Weights of a small GPT-style language model, trained from scratch on English Wikipedia.
Size: 8 layers, width 160, 5 heads of 32 (1 for keys and values), MLP 320 ReGLU, vocabulary 2048, 2.05M parameters.
Architecture: biases on query, key and value, tied embeddings.
Each number is 50 + 12 x the weight over its row's rms, rounded and kept within 0 to 99. Layers, rows and columns count from 0. The size before them is the row's rms in percent of the matrix's.

# layer 2 MLP gate, 320x160, rms 0.0692, rows 245-274, columns 80-159
102:51 36 43 57 59 39 63 72 46 74 49 58 56 56 44 59 50 76 54 45 53 51 61 19 58 27 50 42 23 34 48 40 52 48 53 68 51 45 65 45 52 43 41 47 52 24 60 37 54 49 46 57 59 32 49 60 46 47 54 71 48 60 45 50 62 44 56 52 57 76 71 72 41 39 41 56 23 65 64 39
095:56 30 24 39 50 57 44 38 59 54 66 50 39 67 64 22 39 53 64 51 36 46 60 48 56 46 43 60 47 58 61 70 57 70 49 54 63 51 51 57 50 63 60 44 44 59 52 39 55 67 60 69 48 29 46 42 43 35 51 42 48 72 66 41 49 51 17 56 55 62 56 44 48 71 58 57 52 55 31 57
100:27 55 70 50 54 59 69 46 56 27 50 48 51 60 33 54 40 64 32 52 49 44 33 42 52 40 57 48 46 66 55 47 58 52 28 34 61 48 39 49 44 35 35 54 66 21 51 68 43 71 41 43 42 32 37 45 48 53 53 58 46 36 57 47 45 47 53 72 21 46 41 50 47 26 49 55 44 57 53 52
101:37 36 40 74 49 51 36 71 38 58 50 26 36 54 59 68 54 47 46 62 49 54 62 39 38 48 57 49 71 54 46 47 60 39 60 53 48 44 78 35 59 47 52 47 27 45 57 59 49 58 53 49 32 43 51 41 47 46 62 64 26 37 40 78 52 69 54 45 47 58 63 66 63 51 51 13 40 57 39 46
098:50 40 52 59 48 61 63 47 58 33 56 40 63 60 41 42 27 52 55 55 47 41 43 31 37 50 78 57 35 16 44 38 54 65 54 61 37 59 49 67 27 55 54 61 44 54 51 22 40 35 51 41 41 62 54 49 37 27 47 27 66 50 32 39 55 45 40 60 55 56 60 42 61 55 46 45 31 31 41 43
094:48 36 37 57 49 50 63 49 68 40 50 74 33 63 49 38 52 47 46 57 53 71 53 66 61 43 58 42 45 57 52 32 55 66 54 40 47 30 57 41 35 37 37 65 40 54 49 41 56 49 40 50 48 62 58 73 42 67 40 30 56 76 43 44 67 43 53 21 51 39 52 55 67 72 45 48 24 41 45 71
101:62 55 21 49 77 49 55 56 48 52 41 52 66 36 49 25 49 77 41 59 36 41 52 44 36 60 53 43 50 51 49 31 54 44 76 36 52 51 41 43 69 43 58 54 35 51 53 49 61 42 49 61 40 61 59 27 56 46 56 62 72 51 55 58 30 59 56 50 47 63 44 56 55 55 38 20 38 51 51 42
099:62 55 78 38 49 59 61 61 44 57 69 52 57 45 37 53 59 41 45 36 69 44 48 67 65 43 49 38 58 53 51 44 38 65 53 64 67 45 48 52 37 62 46 38 49 74 48 37 49 50 58 47 28 51 51 58 81 37 59 61 87 42 63 67 62 58 34 32 58 57 59 54 62 66 48 75 54 53 45 51
102:40 31 65 67 48 49 44 51 42 42 54 50 47 55 71 69 61 40 69 41 54 62 66 63 60 30 48 50 67 48 58 78 29 46 47 55 43 56 67 48 48 47 47 62 67 50 56 37 34 42 63 70 49 46 52 28 62 38 49 62 67 34 55 59 45 36 50 63 58 46 41 50 62 53 32 71 36 36 52 64
104:30 48 70 76 71 25 65 54 43 36 42 75 59 54 59 59 32 40 39 52 55 65 55 44 27 36 51 27 45 31 49 36 60 34 53 54 71 62 55 79 58 53 44 51 51 34 44 72 63 52 49 46 49 69 47 47 54 49 42 59 45 63 33 52 43 61 62 70 62 45 36 67 56 51 45 24 51 65 46 35
097:42 60 61 44 57 51 66 46 64 58 47 32 37 45 45 56 48 57 36 65 31 71 75 47 48 25 55 56 54 60 80 64 33 40 65 31 32 37 59 61 58 68 52 57 59 55 49 32 45 56 77 62 52 35 44 48 50 40 32 49 57 55 62 48 58 34 31 52 54 56 50 52 31 66 36 34 45 37 39 59
108:44 73 36 67 51 55 66 67 62 49 50 49 42 46 53 37 30 33 46 44 43 60 48 54 66 26 35 46 57 41 45 58 43 34 56 56 60 64 54 42 41 46 68 60 67 53 55 50 34 41 65 71 74 38 68 49 83 54 65 69 44 44 55 65 54 43 44 45 55 37 40 43 45 37 53 34 50 46 58 58
098:68 53 38 32 71 46 57 43 38 58 40 36 69 76 48 44 66 54 41 52 33 45 42 53 51 62 38 49 62 31 51 48 50 56 62 63 56 64 38 56 55 66 52 49 45 39 42 38 46 34 49 48 49 44 46 37 55 51 57 38 20 40 64 71 65 54 59 48 40 61 50 64 37 56 33 43 54 45 59 45
099:35 44 49 47 60 62 65 38 30 33 54 32 33 57 44 56 50 54 36 23 55 24 27 34 62 59 50 53 33 66 39 68 67 45 30 48 50 54 52 62 57 33 76 55 28 58 53 43 37 61 45 67 41 53 63 51 53 60 53 52 72 53 42 20 53 56 57 70 41 54 39 55 63 40 64 38 42 57 66 60
102:60 52 58 50 39 47 55 56 02 44 52 51 51 52 65 53 38 47 52 66 43 52 81 52 43 39 51 45 34 57 60 54 64 43 38 45 65 49 73 31 32 47 54 71 66 62 68 35 39 66 63 74 38 24 42 76 58 51 55 51 49 45 66 48 45 36 43 63 36 52 43 42 47 57 65 61 36 59 46 46
086:64 53 51 49 70 55 57 47 64 70 42 51 60 77 51 47 64 53 40 58 42 46 33 45 56 44 59 62 71 52 38 31 56 45 62 56 33 45 61 33 47 40 65 36 42 64 55 54 53 65 45 46 55 51 72 44 48 50 74 64 53 55 90 37 47 44 75 56 29 65 53 58 43 47 46 52 55 57 67 38
100:47 32 41 56 60 57 60 45 39 52 60 58 50 29 39 37 47 47 42 43 61 36 33 34 54 51 52 36 26 54 25 64 57 69 46 47 82 55 51 59 30 50 60 64 57 59 49 49 34 57 36 42 67 43 65 53 48 64 50 43 35 56 36 44 55 41 61 58 53 36 58 34 43 47 26 40 41 29 43 37
103:67 50 52 44 58 33 69 72 65 31 30 65 50 43 59 51 67 52 43 40 53 33 39 57 60 53 32 58 64 56 48 45 62 49 47 57 56 34 56 67 63 36 52 48 40 53 60 29 40 85 60 37 48 46 51 58 57 50 67 51 57 42 44 43 60 33 39 72 54 53 41 56 77 53 66 47 63 42 55 55
103:47 35 39 46 60 39 65 33 51 40 53 44 61 27 42 38 47 47 39 59 64 50 62 50 51 49 47 42 37 32 56 40 55 46 72 44 59 41 51 43 46 42 57 43 55 50 50 22 66 42 68 37 55 73 41 48 49 44 42 48 53 41 43 30 46 66 37 68 38 19 36 56 53 52 46 33 34 24 52 62
104:62 48 62 36 58 57 60 57 82 41 21 66 39 49 70 50 53 34 57 36 36 51 25 65 47 29 48 65 39 54 26 34 49 33 53 37 53 45 60 66 50 28 29 54 44 59 53 54 41 44 51 43 49 44 41 44 54 44 41 51 29 59 41 48 62 28 39 66 60 43 34 49 37 68 41 41 34 30 76 32
096:58 29 43 57 38 39 54 43 54 40 55 77 30 67 40 46 49 48 41 49 51 54 56 49 27 44 46 45 58 49 51 60 52 56 58 47 39 33 46 44 55 35 70 71 60 54 48 46 51 62 82 31 40 38 50 39 68 44 32 60 60 19 59 66 57 39 62 46 38 47 67 43 45 55 31 32 47 77 55 34
093:34 58 68 58 63 52 54 27 53 46 35 47 35 55 53 54 63 74 33 56 41 76 38 60 54 51 55 62 56 55 38 49 69 54 61 60 57 50 77 60 35 44 57 27 52 32 45 34 50 49 51 55 46 52 61 59 73 59 67 50 53 47 67 42 42 57 52 61 48 64 36 57 56 50 48 43 44 63 54 41
101:71 54 51 69 57 37 47 63 60 42 56 68 43 27 51 36 46 62 49 38 58 56 44 44 56 46 64 47 59 36 52 50 48 53 45 37 67 23 40 35 74 51 59 68 64 39 33 49 53 64 56 66 59 37 59 42 68 36 35 32 62 31 51 41 60 63 57 49 26 50 35 72 63 58 67 77 64 50 74 56
103:37 35 59 38 61 61 46 49 56 44 58 40 52 47 62 43 60 61 43 41 49 66 57 51 55 49 43 40 40 51 37 59 38 43 34 53 70 67 56 73 24 39 39 65 50 68 32 54 64 58 53 47 59 54 74 37 68 55 46 07 40 51 69 53 55 22 42 43 69 68 52 40 54 64 45 61 55 52 45 48
102:33 42 49 59 53 40 61 52 34 27 59 59 46 43 70 73 55 54 65 53 51 51 51 42 46 50 58 34 50 53 67 60 66 62 70 27 58 66 50 48 39 53 75 68 41 62 70 34 58 52 43 33 24 51 26 37 43 46 49 67 33 41 68 27 56 38 52 65 54 37 70 51 42 71 58 58 54 44 49 37
101:54 41 47 65 50 09 39 57 49 29 64 26 42 58 56 59 46 45 24 54 50 79 56 37 53 40 57 61 47 43 58 61 57 53 52 32 39 67 55 54 58 53 54 65 39 45 58 50 39 80 57 51 64 42 61 31 53 35 49 35 66 24 45 30 46 59 65 53 39 34 53 69 40 46 51 41 54 44 52 54
100:44 54 59 32 61 59 56 36 35 53 39 75 67 41 72 51 62 53 38 48 70 51 40 54 30 27 59 41 63 47 65 45 48 61 54 44 54 49 37 53 39 59 49 32 38 58 46 57 59 31 61 47 77 44 46 61 38 13 42 43 38 62 44 40 48 33 43 54 27 54 37 58 36 56 45 58 43 55 58 49
099:36 50 45 42 55 66 75 39 64 42 65 43 54 42 34 46 47 68 43 45 50 59 35 52 52 37 55 43 58 45 48 49 27 36 46 70 47 61 43 62 37 33 55 58 23 66 67 54 40 43 42 47 77 63 37 37 65 41 58 53 34 37 63 51 33 65 65 28 47 32 47 47 44 45 45 45 65 34 42 30
107:41 70 64 43 46 62 34 41 49 17 30 41 49 40 43 41 56 39 42 58 42 37 59 67 57 59 47 69 59 59 64 38 30 40 44 65 46 57 63 52 37 64 56 78 51 49 51 45 31 43 52 40 50 40 55 53 55 49 40 42 44 63 48 49 76 56 81 69 31 54 46 61 51 35 30 51 61 83 57 39
101:55 75 54 73 30 58 80 29 50 42 62 46 47 51 51 55 51 53 47 64 84 62 61 52 61 51 49 62 70 55 45 24 47 36 63 56 66 46 56 36 40 64 40 59 70 39 35 43 64 50 60 33 52 51 54 36 61 22 58 52 58 24 49 50 38 55 59 28 59 41 45 59 70 46 52 45 40 56 72 45
# layer 2 MLP up, 320x160, rms 0.072, rows 245-273, columns 80-159
105:51 79 56 59 36 45 50 44 59 47 59 53 54 57 45 67 45 58 58 56 48 64 52 64 59 35 48 40 69 62 63 49 58 56 58 50 51 59 50 70 72 50 59 45 37 35 69 68 64 49 62 52 47 42 40 35 38 36 34 52 45 47 42 43 56 44 40 59 44 55 59 55 27 36 52 60 62 63 50 61
097:46 58 67 55 40 79 52 63 71 26 31 42 78 42 57 68 57 47 56 46 43 51 63 60 56 34 58 65 46 52 61 63 57 26 52 61 51 55 50 57 46 55 54 38 60 38 24 73 49 44 40 56 40 61 55 68 47 54 35 61 40 37 62 66 62 51 61 55 50 60 60 69 47 56 38 73 50 31 47 47
099:51 57 32 49 40 51 61 67 50 44 38 47 44 41 44 29 49 69 59 57 51 67 65 34 56 45 53 43 52 43 52 33 66 63 60 52 44 63 68 53 59 39 30 51 38 67 59 35 43 58 55 53 37 46 30 44 40 51 55 63 48 69 46 34 51 47 32 55 32 50 70 51 66 78 50 57 38 58 23 37
108:45 75 48 36 50 43 54 79 48 33 49 46 53 60 70 63 56 44 56 69 53 64 57 47 43 60 52 36 37 44 56 45 53 69 37 29 42 41 71 40 62 40 36 35 68 33 72 68 51 49 45 52 14 54 60 62 49 51 58 53 34 38 55 63 46 79 42 38 52 31 73 45 63 46 49 49 46 39 57 56
096:56 40 55 40 55 31 71 29 58 67 67 40 73 54 36 47 51 66 42 30 52 57 55 39 60 47 54 53 26 32 55 29 43 38 36 55 46 42 40 38 53 67 63 63 55 53 57 51 34 40 63 26 63 69 63 48 55 40 56 42 54 81 37 44 70 51 39 51 55 52 40 61 64 59 38 34 63 34 49 50
089:63 61 70 44 49 66 70 49 53 60 46 56 49 56 51 47 52 55 45 79 56 55 42 26 47 49 63 47 42 49 52 55 50 51 61 69 46 51 29 55 42 57 63 58 48 37 60 80 52 56 18 59 47 48 48 43 52 67 49 54 52 37 54 60 33 45 59 35 64 53 59 33 37 52 54 71 37 46 58 19
096:58 50 35 54 59 52 66 55 45 61 46 63 60 45 52 56 60 53 47 42 50 51 48 42 61 60 85 49 64 32 65 42 16 67 40 42 57 33 34 42 55 55 59 40 70 64 42 43 44 50 69 41 54 65 48 50 51 47 42 46 39 19 67 27 49 46 71 51 35 64 41 58 41 44 58 56 68 61 58 46
092:52 49 37 53 68 72 26 55 46 30 49 53 46 55 72 63 40 33 45 65 54 47 37 65 58 55 44 56 65 67 42 45 52 42 40 55 38 40 48 53 52 40 46 70 45 31 52 64 34 37 48 67 67 59 49 59 53 51 47 45 15 48 21 40 68 40 70 47 57 49 39 46 29 37 41 45 49 50 54 39
105:42 63 36 36 44 56 56 71 30 51 57 50 44 43 20 59 43 59 42 60 35 52 45 31 34 55 59 57 41 25 62 31 66 57 41 53 56 52 51 47 51 33 42 47 42 44 65 41 56 57 42 41 48 41 55 44 46 62 50 42 43 53 38 49 45 52 65 59 38 41 65 59 46 46 40 49 54 65 47 34
106:54 69 61 45 51 40 53 56 54 54 51 58 39 47 49 59 37 33 46 48 40 47 28 44 48 46 78 27 48 52 37 52 55 31 48 55 43 58 41 68 49 50 52 70 48 39 56 54 70 68 49 69 50 64 50 74 58 71 40 58 55 54 54 33 35 62 54 63 56 44 44 46 50 63 50 44 68 47 52 72
099:46 56 60 46 39 52 58 35 56 39 49 63 55 40 63 64 44 74 67 33 62 38 51 42 40 35 43 65 50 48 27 52 49 66 69 19 42 28 53 53 17 53 47 44 51 61 59 56 68 47 37 29 52 52 35 58 35 41 34 44 46 64 74 35 65 50 44 49 66 66 39 42 52 48 64 35 64 67 60 68
104:48 77 38 55 44 57 29 41 62 55 44 37 47 57 62 26 56 44 48 59 63 43 58 38 40 29 21 61 67 57 50 66 36 36 56 62 76 42 52 52 59 55 43 30 52 40 54 57 41 62 44 61 44 49 66 57 50 49 46 60 42 33 57 74 46 50 48 50 30 55 35 66 28 44 25 42 57 47 41 34
103:60 55 39 50 53 54 71 49 45 35 38 41 46 41 52 33 52 56 60 75 38 39 35 47 58 56 07 75 41 22 50 50 43 48 49 47 53 55 49 56 59 32 53 47 61 48 60 50 33 72 54 58 51 48 67 47 31 30 78 48 52 45 78 71 56 55 44 45 36 44 43 53 67 44 49 45 54 50 50 59
105:64 72 52 54 65 64 67 61 51 46 63 36 54 45 49 33 66 64 41 59 43 55 57 72 68 43 42 49 53 56 53 71 36 62 76 62 37 40 57 47 34 39 23 38 56 40 60 52 52 60 52 56 39 52 57 29 43 37 37 65 43 46 35 49 34 84 38 44 46 42 41 46 55 57 32 46 40 48 58 45
096:42 62 37 41 63 49 47 57 48 24 54 34 58 74 60 47 57 32 65 18 46 33 71 40 61 51 55 26 67 71 55 51 56 42 63 64 42 42 57 35 58 39 53 60 56 64 61 61 71 68 28 45 61 75 43 49 52 64 73 31 57 61 43 61 59 57 72 66 50 46 48 49 69 29 67 48 62 56 84 48
091:55 48 68 58 63 67 55 52 45 59 38 33 61 56 45 52 59 58 44 65 37 52 60 54 71 51 61 54 59 43 48 50 55 42 72 42 30 47 56 33 41 30 48 17 37 52 50 62 66 52 54 43 35 50 58 45 52 54 54 54 50 60 75 44 49 33 50 67 33 66 58 60 27 30 69 46 39 48 65 55
097:58 41 53 50 77 51 44 71 49 55 67 40 42 47 28 42 51 44 56 19 38 37 58 41 41 54 39 61 38 41 44 60 54 47 63 43 55 78 53 45 53 36 37 29 74 48 33 66 57 60 22 70 38 75 56 38 23 48 52 45 50 56 40 36 45 63 48 43 38 49 53 52 43 52 48 66 51 55 35 44
103:52 43 34 65 47 72 41 56 42 61 40 53 46 59 50 61 39 62 48 37 42 37 54 61 54 28 53 41 43 38 77 45 27 28 46 54 67 47 64 36 49 44 37 52 41 38 52 78 53 61 59 53 69 33 46 45 61 47 51 44 45 57 37 55 56 53 47 32 43 47 25 73 23 59 54 31 57 73 62 40
104:46 71 59 56 48 49 41 35 42 35 35 54 53 42 66 62 53 49 15 39 41 45 71 59 40 36 68 44 69 52 54 54 53 48 54 48 50 42 51 45 37 63 41 26 46 50 49 39 60 52 62 44 65 33 64 47 56 32 67 26 46 64 48 44 40 43 36 62 60 58 29 63 58 43 42 54 61 74 61 63
100:31 44 66 36 46 49 52 47 24 31 37 60 38 41 65 49 46 68 50 57 59 80 31 68 57 33 36 56 52 29 42 47 56 46 46 49 43 47 35 56 32 56 42 60 27 58 45 34 56 43 56 33 24 51 82 56 52 72 42 54 44 43 40 60 53 56 33 79 68 35 46 41 36 71 38 61 54 53 39 49
089:54 58 51 42 62 50 32 52 32 57 52 46 19 48 37 33 60 38 26 59 54 50 66 55 50 42 49 54 74 50 30 76 60 73 55 54 39 52 64 50 52 69 59 34 53 42 63 44 40 73 48 53 44 45 62 73 46 38 56 54 76 43 65 68 60 47 36 63 53 49 59 35 60 26 65 41 39 46 35 44
102:34 34 42 57 56 35 57 63 62 30 59 40 53 46 60 57 58 43 71 60 43 24 71 42 37 49 45 52 43 49 43 53 61 44 52 30 48 41 42 57 46 35 40 59 53 45 55 12 59 43 54 68 39 53 62 39 46 33 49 53 41 84 29 44 45 26 74 59 50 58 60 49 54 53 33 29 51 65 74 67
104:49 74 65 40 62 28 49 51 55 30 47 43 41 52 34 34 53 54 41 69 46 69 52 68 62 42 45 53 52 54 39 41 41 47 30 56 45 66 55 57 47 39 48 69 62 39 51 57 51 51 50 56 45 68 75 44 49 32 36 62 30 51 55 41 51 54 20 58 41 43 63 61 31 30 30 55 54 23 51 33
107:56 40 48 58 45 30 41 49 53 39 30 69 45 53 61 44 42 42 29 71 36 49 78 65 50 47 74 90 44 58 44 36 61 51 51 45 67 36 61 25 52 69 58 53 50 41 40 37 36 65 51 56 49 52 53 57 63 17 50 59 58 77 50 55 47 34 49 42 59 68 49 54 77 43 55 66 51 47 49 44
104:56 46 33 65 71 64 55 39 34 61 50 51 45 58 37 61 40 55 65 30 31 40 34 66 62 58 62 45 54 48 58 41 45 56 57 38 32 27 45 65 53 45 49 59 17 46 46 41 57 35 21 68 49 48 41 54 31 27 48 39 51 55 70 57 51 25 53 52 46 22 35 63 39 40 63 35 45 43 28 34
106:60 37 37 62 34 26 56 54 54 48 56 07 38 66 44 44 53 55 41 69 56 47 51 25 72 46 48 70 36 58 65 54 57 50 50 40 58 44 53 53 61 59 74 66 40 46 42 50 26 64 54 54 73 23 52 34 59 36 42 53 60 34 44 70 34 38 53 55 46 52 44 43 34 36 46 43 37 57 56 64
104:49 44 48 60 67 76 53 36 53 45 60 62 56 55 70 58 38 45 52 46 59 36 55 68 33 56 62 40 46 68 57 63 62 56 59 37 37 54 41 77 62 74 57 50 42 63 52 48 55 48 53 33 62 37 59 66 37 46 52 53 65 52 48 44 52 50 69 66 50 56 26 62 40 43 48 56 68 78 65 23
108:46 33 77 64 12 43 43 43 61 38 60 57 47 41 26 51 55 62 56 63 52 42 37 39 56 49 46 56 57 40 65 55 55 65 41 41 45 48 71 49 59 58 68 41 53 60 56 51 43 53 30 68 43 56 34 47 33 47 35 46 41 47 43 34 49 33 55 45 49 71 50 46 44 73 41 41 60 63 32 32
095:45 80 46 31 54 69 45 40 25 46 21 54 48 48 37 62 54 55 46 43 57 53 37 45 63 55 41 59 52 31 62 53 52 36 31 41 39 64 49 36 30 69 53 59 24 56 53 50 40 56 22 47 43 45 48 49 57 45 55 36 50 37 34 52 49 63 38 50 57 53 56 68 72 50 61 39 62 67 56 45
# layer 2 MLP down (transposed), 320x160, rms 0.0679, rows 245-273, columns 80-159
103:44 56 43 26 50 49 50 53 67 43 47 60 52 68 49 52 46 42 42 40 52 52 73 36 41 70 53 64 27 51 50 55 65 45 44 59 42 59 62 36 47 61 62 19 50 51 74 45 63 74 68 33 47 65 37 53 61 69 64 48 47 52 42 56 41 64 71 63 73 46 76 47 77 54 58 56 57 54 34 54
090:60 58 52 54 53 66 51 52 46 49 34 21 55 40 37 57 57 63 49 51 59 44 46 43 56 66 76 41 50 24 28 43 44 31 58 49 61 71 47 65 16 38 57 39 42 36 56 52 48 36 50 39 33 63 47 44 49 51 35 46 53 32 27 86 53 51 47 52 32 35 58 77 61 44 55 47 39 55 41 41
102:21 43 42 46 55 23 58 54 57 55 70 61 52 47 52 50 56 67 32 56 34 26 65 58 56 45 73 59 72 62 51 49 48 34 56 54 52 40 51 45 65 54 46 29 40 38 52 20 66 47 38 24 42 57 77 41 33 42 61 55 53 48 39 54 43 42 54 67 39 46 36 42 24 38 59 67 60 49 64 61
101:58 48 45 63 53 43 45 45 34 53 52 46 58 51 61 62 43 46 37 77 42 44 52 70 40 74 38 50 54 67 71 55 52 57 79 67 49 61 45 35 51 46 64 51 44 43 47 57 37 42 58 45 42 57 35 45 47 45 17 39 49 47 54 23 46 64 30 56 27 60 42 46 82 28 44 35 56 63 43 46
098:41 52 42 62 35 52 59 44 61 71 12 49 31 51 51 42 60 51 58 27 60 31 55 73 51 51 61 27 40 66 46 42 61 54 58 57 44 48 75 34 47 30 46 39 60 46 37 36 30 39 29 54 59 37 33 59 62 58 39 54 50 50 50 47 48 59 39 53 45 63 59 46 60 58 54 51 54 59 36 53
095:64 49 48 37 63 47 69 62 61 46 56 60 56 31 62 53 68 37 49 46 45 65 47 36 43 57 42 44 37 66 57 57 21 51 51 63 52 44 45 51 26 64 45 26 32 47 30 60 28 43 69 23 58 53 58 52 56 32 40 65 53 47 51 69 49 44 48 71 52 65 45 37 39 45 54 54 45 60 42 43
096:38 26 48 67 30 51 15 58 64 44 70 53 44 61 50 50 71 43 54 33 66 37 58 62 49 33 58 37 47 41 45 42 55 54 61 65 57 49 38 39 40 52 42 46 69 56 41 55 38 54 52 47 56 44 57 65 69 68 56 53 48 49 49 56 71 42 57 46 43 55 32 58 68 64 36 42 46 48 49 51
092:64 56 51 60 40 70 58 39 52 48 73 64 25 46 76 51 50 67 61 58 41 63 67 43 48 57 38 54 51 46 54 46 82 44 49 32 23 74 45 37 47 29 47 48 58 42 62 37 33 57 55 67 54 46 47 38 43 45 58 47 60 37 29 61 53 46 47 71 52 34 41 26 54 64 48 45 31 76 51 63
097:43 54 44 61 40 58 43 28 58 78 60 71 48 46 57 46 69 60 80 60 38 49 54 57 51 36 20 54 56 22 58 57 48 42 52 45 58 40 42 32 56 47 53 62 47 55 30 53 54 53 54 65 56 34 43 34 55 55 59 69 61 57 52 66 70 56 47 49 63 56 49 52 49 61 50 43 57 54 49 70
106:47 58 52 47 43 60 62 36 58 56 25 63 45 56 59 60 37 53 55 35 47 62 41 52 42 64 52 65 36 16 50 51 51 54 35 49 59 40 44 63 29 82 45 42 55 68 45 54 47 48 57 35 54 43 41 84 57 28 45 53 40 52 46 48 74 51 55 59 48 87 39 52 35 39 54 48 53 43 37 21
103:47 48 48 57 51 40 51 51 44 56 21 65 70 51 41 62 53 61 39 55 73 44 55 55 46 75 39 61 63 59 40 51 37 58 56 61 51 29 37 59 63 65 67 61 61 35 64 56 69 48 40 48 66 33 49 56 24 54 63 50 42 37 28 64 35 47 57 32 56 31 52 61 47 53 51 47 40 45 48 66
104:54 45 54 59 44 37 33 47 73 54 64 23 57 64 55 60 51 43 50 64 57 65 55 42 35 58 68 44 54 25 75 61 49 61 72 60 55 85 53 48 44 44 33 73 42 69 58 64 47 50 37 62 51 52 42 54 59 49 27 26 65 53 55 47 57 51 46 64 52 61 58 65 43 58 40 57 37 57 44 49
095:37 61 51 57 55 54 60 32 48 66 52 62 54 29 62 65 56 36 54 32 41 39 59 44 65 51 40 41 51 48 68 46 62 48 58 51 53 51 65 52 47 46 48 65 35 71 49 47 50 47 39 69 63 62 18 34 38 36 44 50 35 37 36 47 40 49 43 52 46 36 46 50 71 62 39 48 63 67 56 63
106:33 46 34 57 51 65 29 53 51 55 56 47 61 47 46 49 25 54 69 55 35 54 30 53 48 37 74 58 48 51 66 63 43 54 68 50 60 37 84 50 87 41 68 42 33 63 67 64 55 58 50 51 36 59 46 50 46 52 50 31 63 51 67 53 35 50 59 70 58 54 32 24 48 61 53 40 58 58 44 41
099:38 28 53 36 38 52 51 39 60 51 42 29 70 32 31 59 37 65 42 61 37 46 36 39 47 50 33 68 54 38 69 41 40 49 66 41 47 51 56 50 51 69 42 35 62 64 28 40 42 56 30 44 54 46 36 48 50 50 41 50 73 59 46 54 56 47 61 56 39 58 70 56 28 35 45 43 79 55 59 56
086:47 36 65 45 18 51 28 68 46 57 44 47 49 46 64 62 37 64 27 45 44 38 43 36 39 50 65 56 18 62 49 39 59 43 40 46 55 34 60 62 49 62 64 59 49 40 63 60 58 54 57 68 77 53 41 41 39 48 47 27 62 51 51 56 38 49 53 48 64 41 51 42 80 52 56 54 65 56 52 44
099:67 53 36 59 54 43 64 30 58 58 30 47 58 58 58 29 58 60 38 42 42 54 33 47 49 46 79 53 39 65 46 39 67 35 43 52 48 46 49 44 47 57 59 50 61 54 32 43 67 34 67 54 45 59 49 34 56 44 61 51 25 61 76 29 39 75 57 62 48 47 58 34 42 52 43 41 42 38 52 29
101:55 45 32 45 48 52 65 45 35 49 54 36 39 49 69 37 71 51 53 56 51 71 40 51 53 46 34 51 58 54 27 40 73 50 49 60 59 45 23 59 63 40 64 61 60 54 46 58 41 60 48 37 41 63 54 39 57 53 70 55 61 55 47 56 49 68 37 60 68 43 55 33 66 32 59 66 74 47 42 70
103:66 60 67 55 59 45 42 54 58 36 62 56 51 20 69 49 58 51 45 64 39 41 33 48 32 44 58 30 33 61 63 22 53 39 43 67 62 46 38 56 62 52 58 45 59 45 42 66 64 48 53 36 48 49 52 42 50 69 50 50 60 51 76 43 33 44 49 24 50 33 62 53 40 49 53 49 48 29 51 55
101:50 47 43 56 43 34 50 54 83 65 26 66 69 52 40 54 68 42 68 52 40 46 67 51 67 46 60 63 47 71 48 38 58 46 54 50 54 66 49 56 49 58 61 41 64 57 39 65 33 28 40 74 57 50 49 59 48 59 47 43 63 51 55 29 63 56 71 55 66 61 56 64 28 48 52 51 48 35 54 35
093:52 58 62 54 37 31 41 66 68 44 57 70 62 33 52 54 40 43 36 66 65 48 11 41 50 46 54 45 40 66 61 45 42 51 25 68 49 69 74 63 50 35 47 41 65 73 42 61 42 44 26 57 40 52 61 55 59 47 54 30 44 48 36 34 45 54 70 50 39 39 54 57 64 58 59 75 48 49 63 39
103:64 49 41 35 62 19 55 55 55 55 50 57 71 39 51 44 46 51 59 75 66 57 31 52 48 46 75 51 45 52 19 44 60 42 46 79 60 58 37 56 53 41 54 33 46 60 31 57 36 35 20 37 60 50 56 34 50 57 56 47 59 54 54 54 58 45 53 40 52 48 43 63 42 34 62 47 40 45 67 46
097:56 47 60 46 57 35 40 66 32 61 63 41 64 49 52 70 46 65 72 52 54 37 20 55 66 50 59 44 59 53 46 43 43 40 62 67 28 38 36 43 37 67 48 41 36 44 62 51 48 50 45 60 48 52 54 66 45 41 57 25 55 42 54 56 58 57 66 46 46 52 46 38 49 52 49 42 32 55 70 58
103:59 56 59 54 64 54 59 25 54 48 45 67 58 46 52 25 48 60 44 44 53 50 47 47 51 32 42 68 63 30 19 66 51 34 65 50 53 48 51 48 52 59 39 34 47 32 48 52 64 54 47 33 12 45 50 42 33 64 69 40 60 37 57 56 59 77 22 65 55 61 74 59 49 44 46 59 48 42 50 40
102:31 51 34 54 50 37 49 64 38 54 57 43 60 52 49 45 60 41 49 51 53 43 68 54 46 60 59 37 39 44 28 50 41 47 54 44 72 53 35 41 27 60 62 50 28 67 46 55 49 32 62 44 51 53 65 57 68 55 64 24 55 44 67 61 68 50 34 50 64 53 42 46 73 52 67 46 45 29 50 42
105:38 36 57 40 47 48 77 65 41 33 60 42 26 75 54 58 65 60 27 68 51 60 37 31 68 42 48 49 44 42 41 43 74 55 60 48 54 30 45 53 43 62 46 60 37 46 52 42 62 39 39 54 47 52 55 71 34 51 22 60 57 54 51 34 31 59 58 48 24 54 47 64 26 57 36 46 74 58 59 37
104:48 54 62 75 44 38 48 52 43 54 49 40 60 55 64 41 64 50 46 37 51 35 76 51 56 49 62 38 53 51 41 68 56 63 47 25 67 65 54 55 50 41 74 35 42 30 37 62 49 65 44 50 53 67 47 41 67 28 63 34 57 48 58 31 46 41 42 58 47 47 60 35 60 74 58 64 58 60 47 36
108:42 71 48 68 23 60 44 54 50 71 61 62 27 53 70 53 65 47 58 59 30 38 63 55 52 50 58 60 41 39 37 28 46 61 49 56 51 55 48 62 45 48 53 35 62 50 72 56 55 55 63 56 68 29 48 34 46 41 43 51 43 54 61 83 39 42 63 31 35 41 31 57 68 40 43 57 54 51 48 49
095:60 22 55 64 29 49 63 49 59 66 44 64 58 35 43 57 48 30 64 57 23 64 45 57 20 25 68 33 50 40 67 42 42 38 53 43 53 43 50 45 52 38 48 64 54 46 48 56 60 44 66 70 56 62 49 67 52 62 41 58 63 53 52 49 61 45 44 51 33 56 42 55 77 67 39 45 46 68 64 44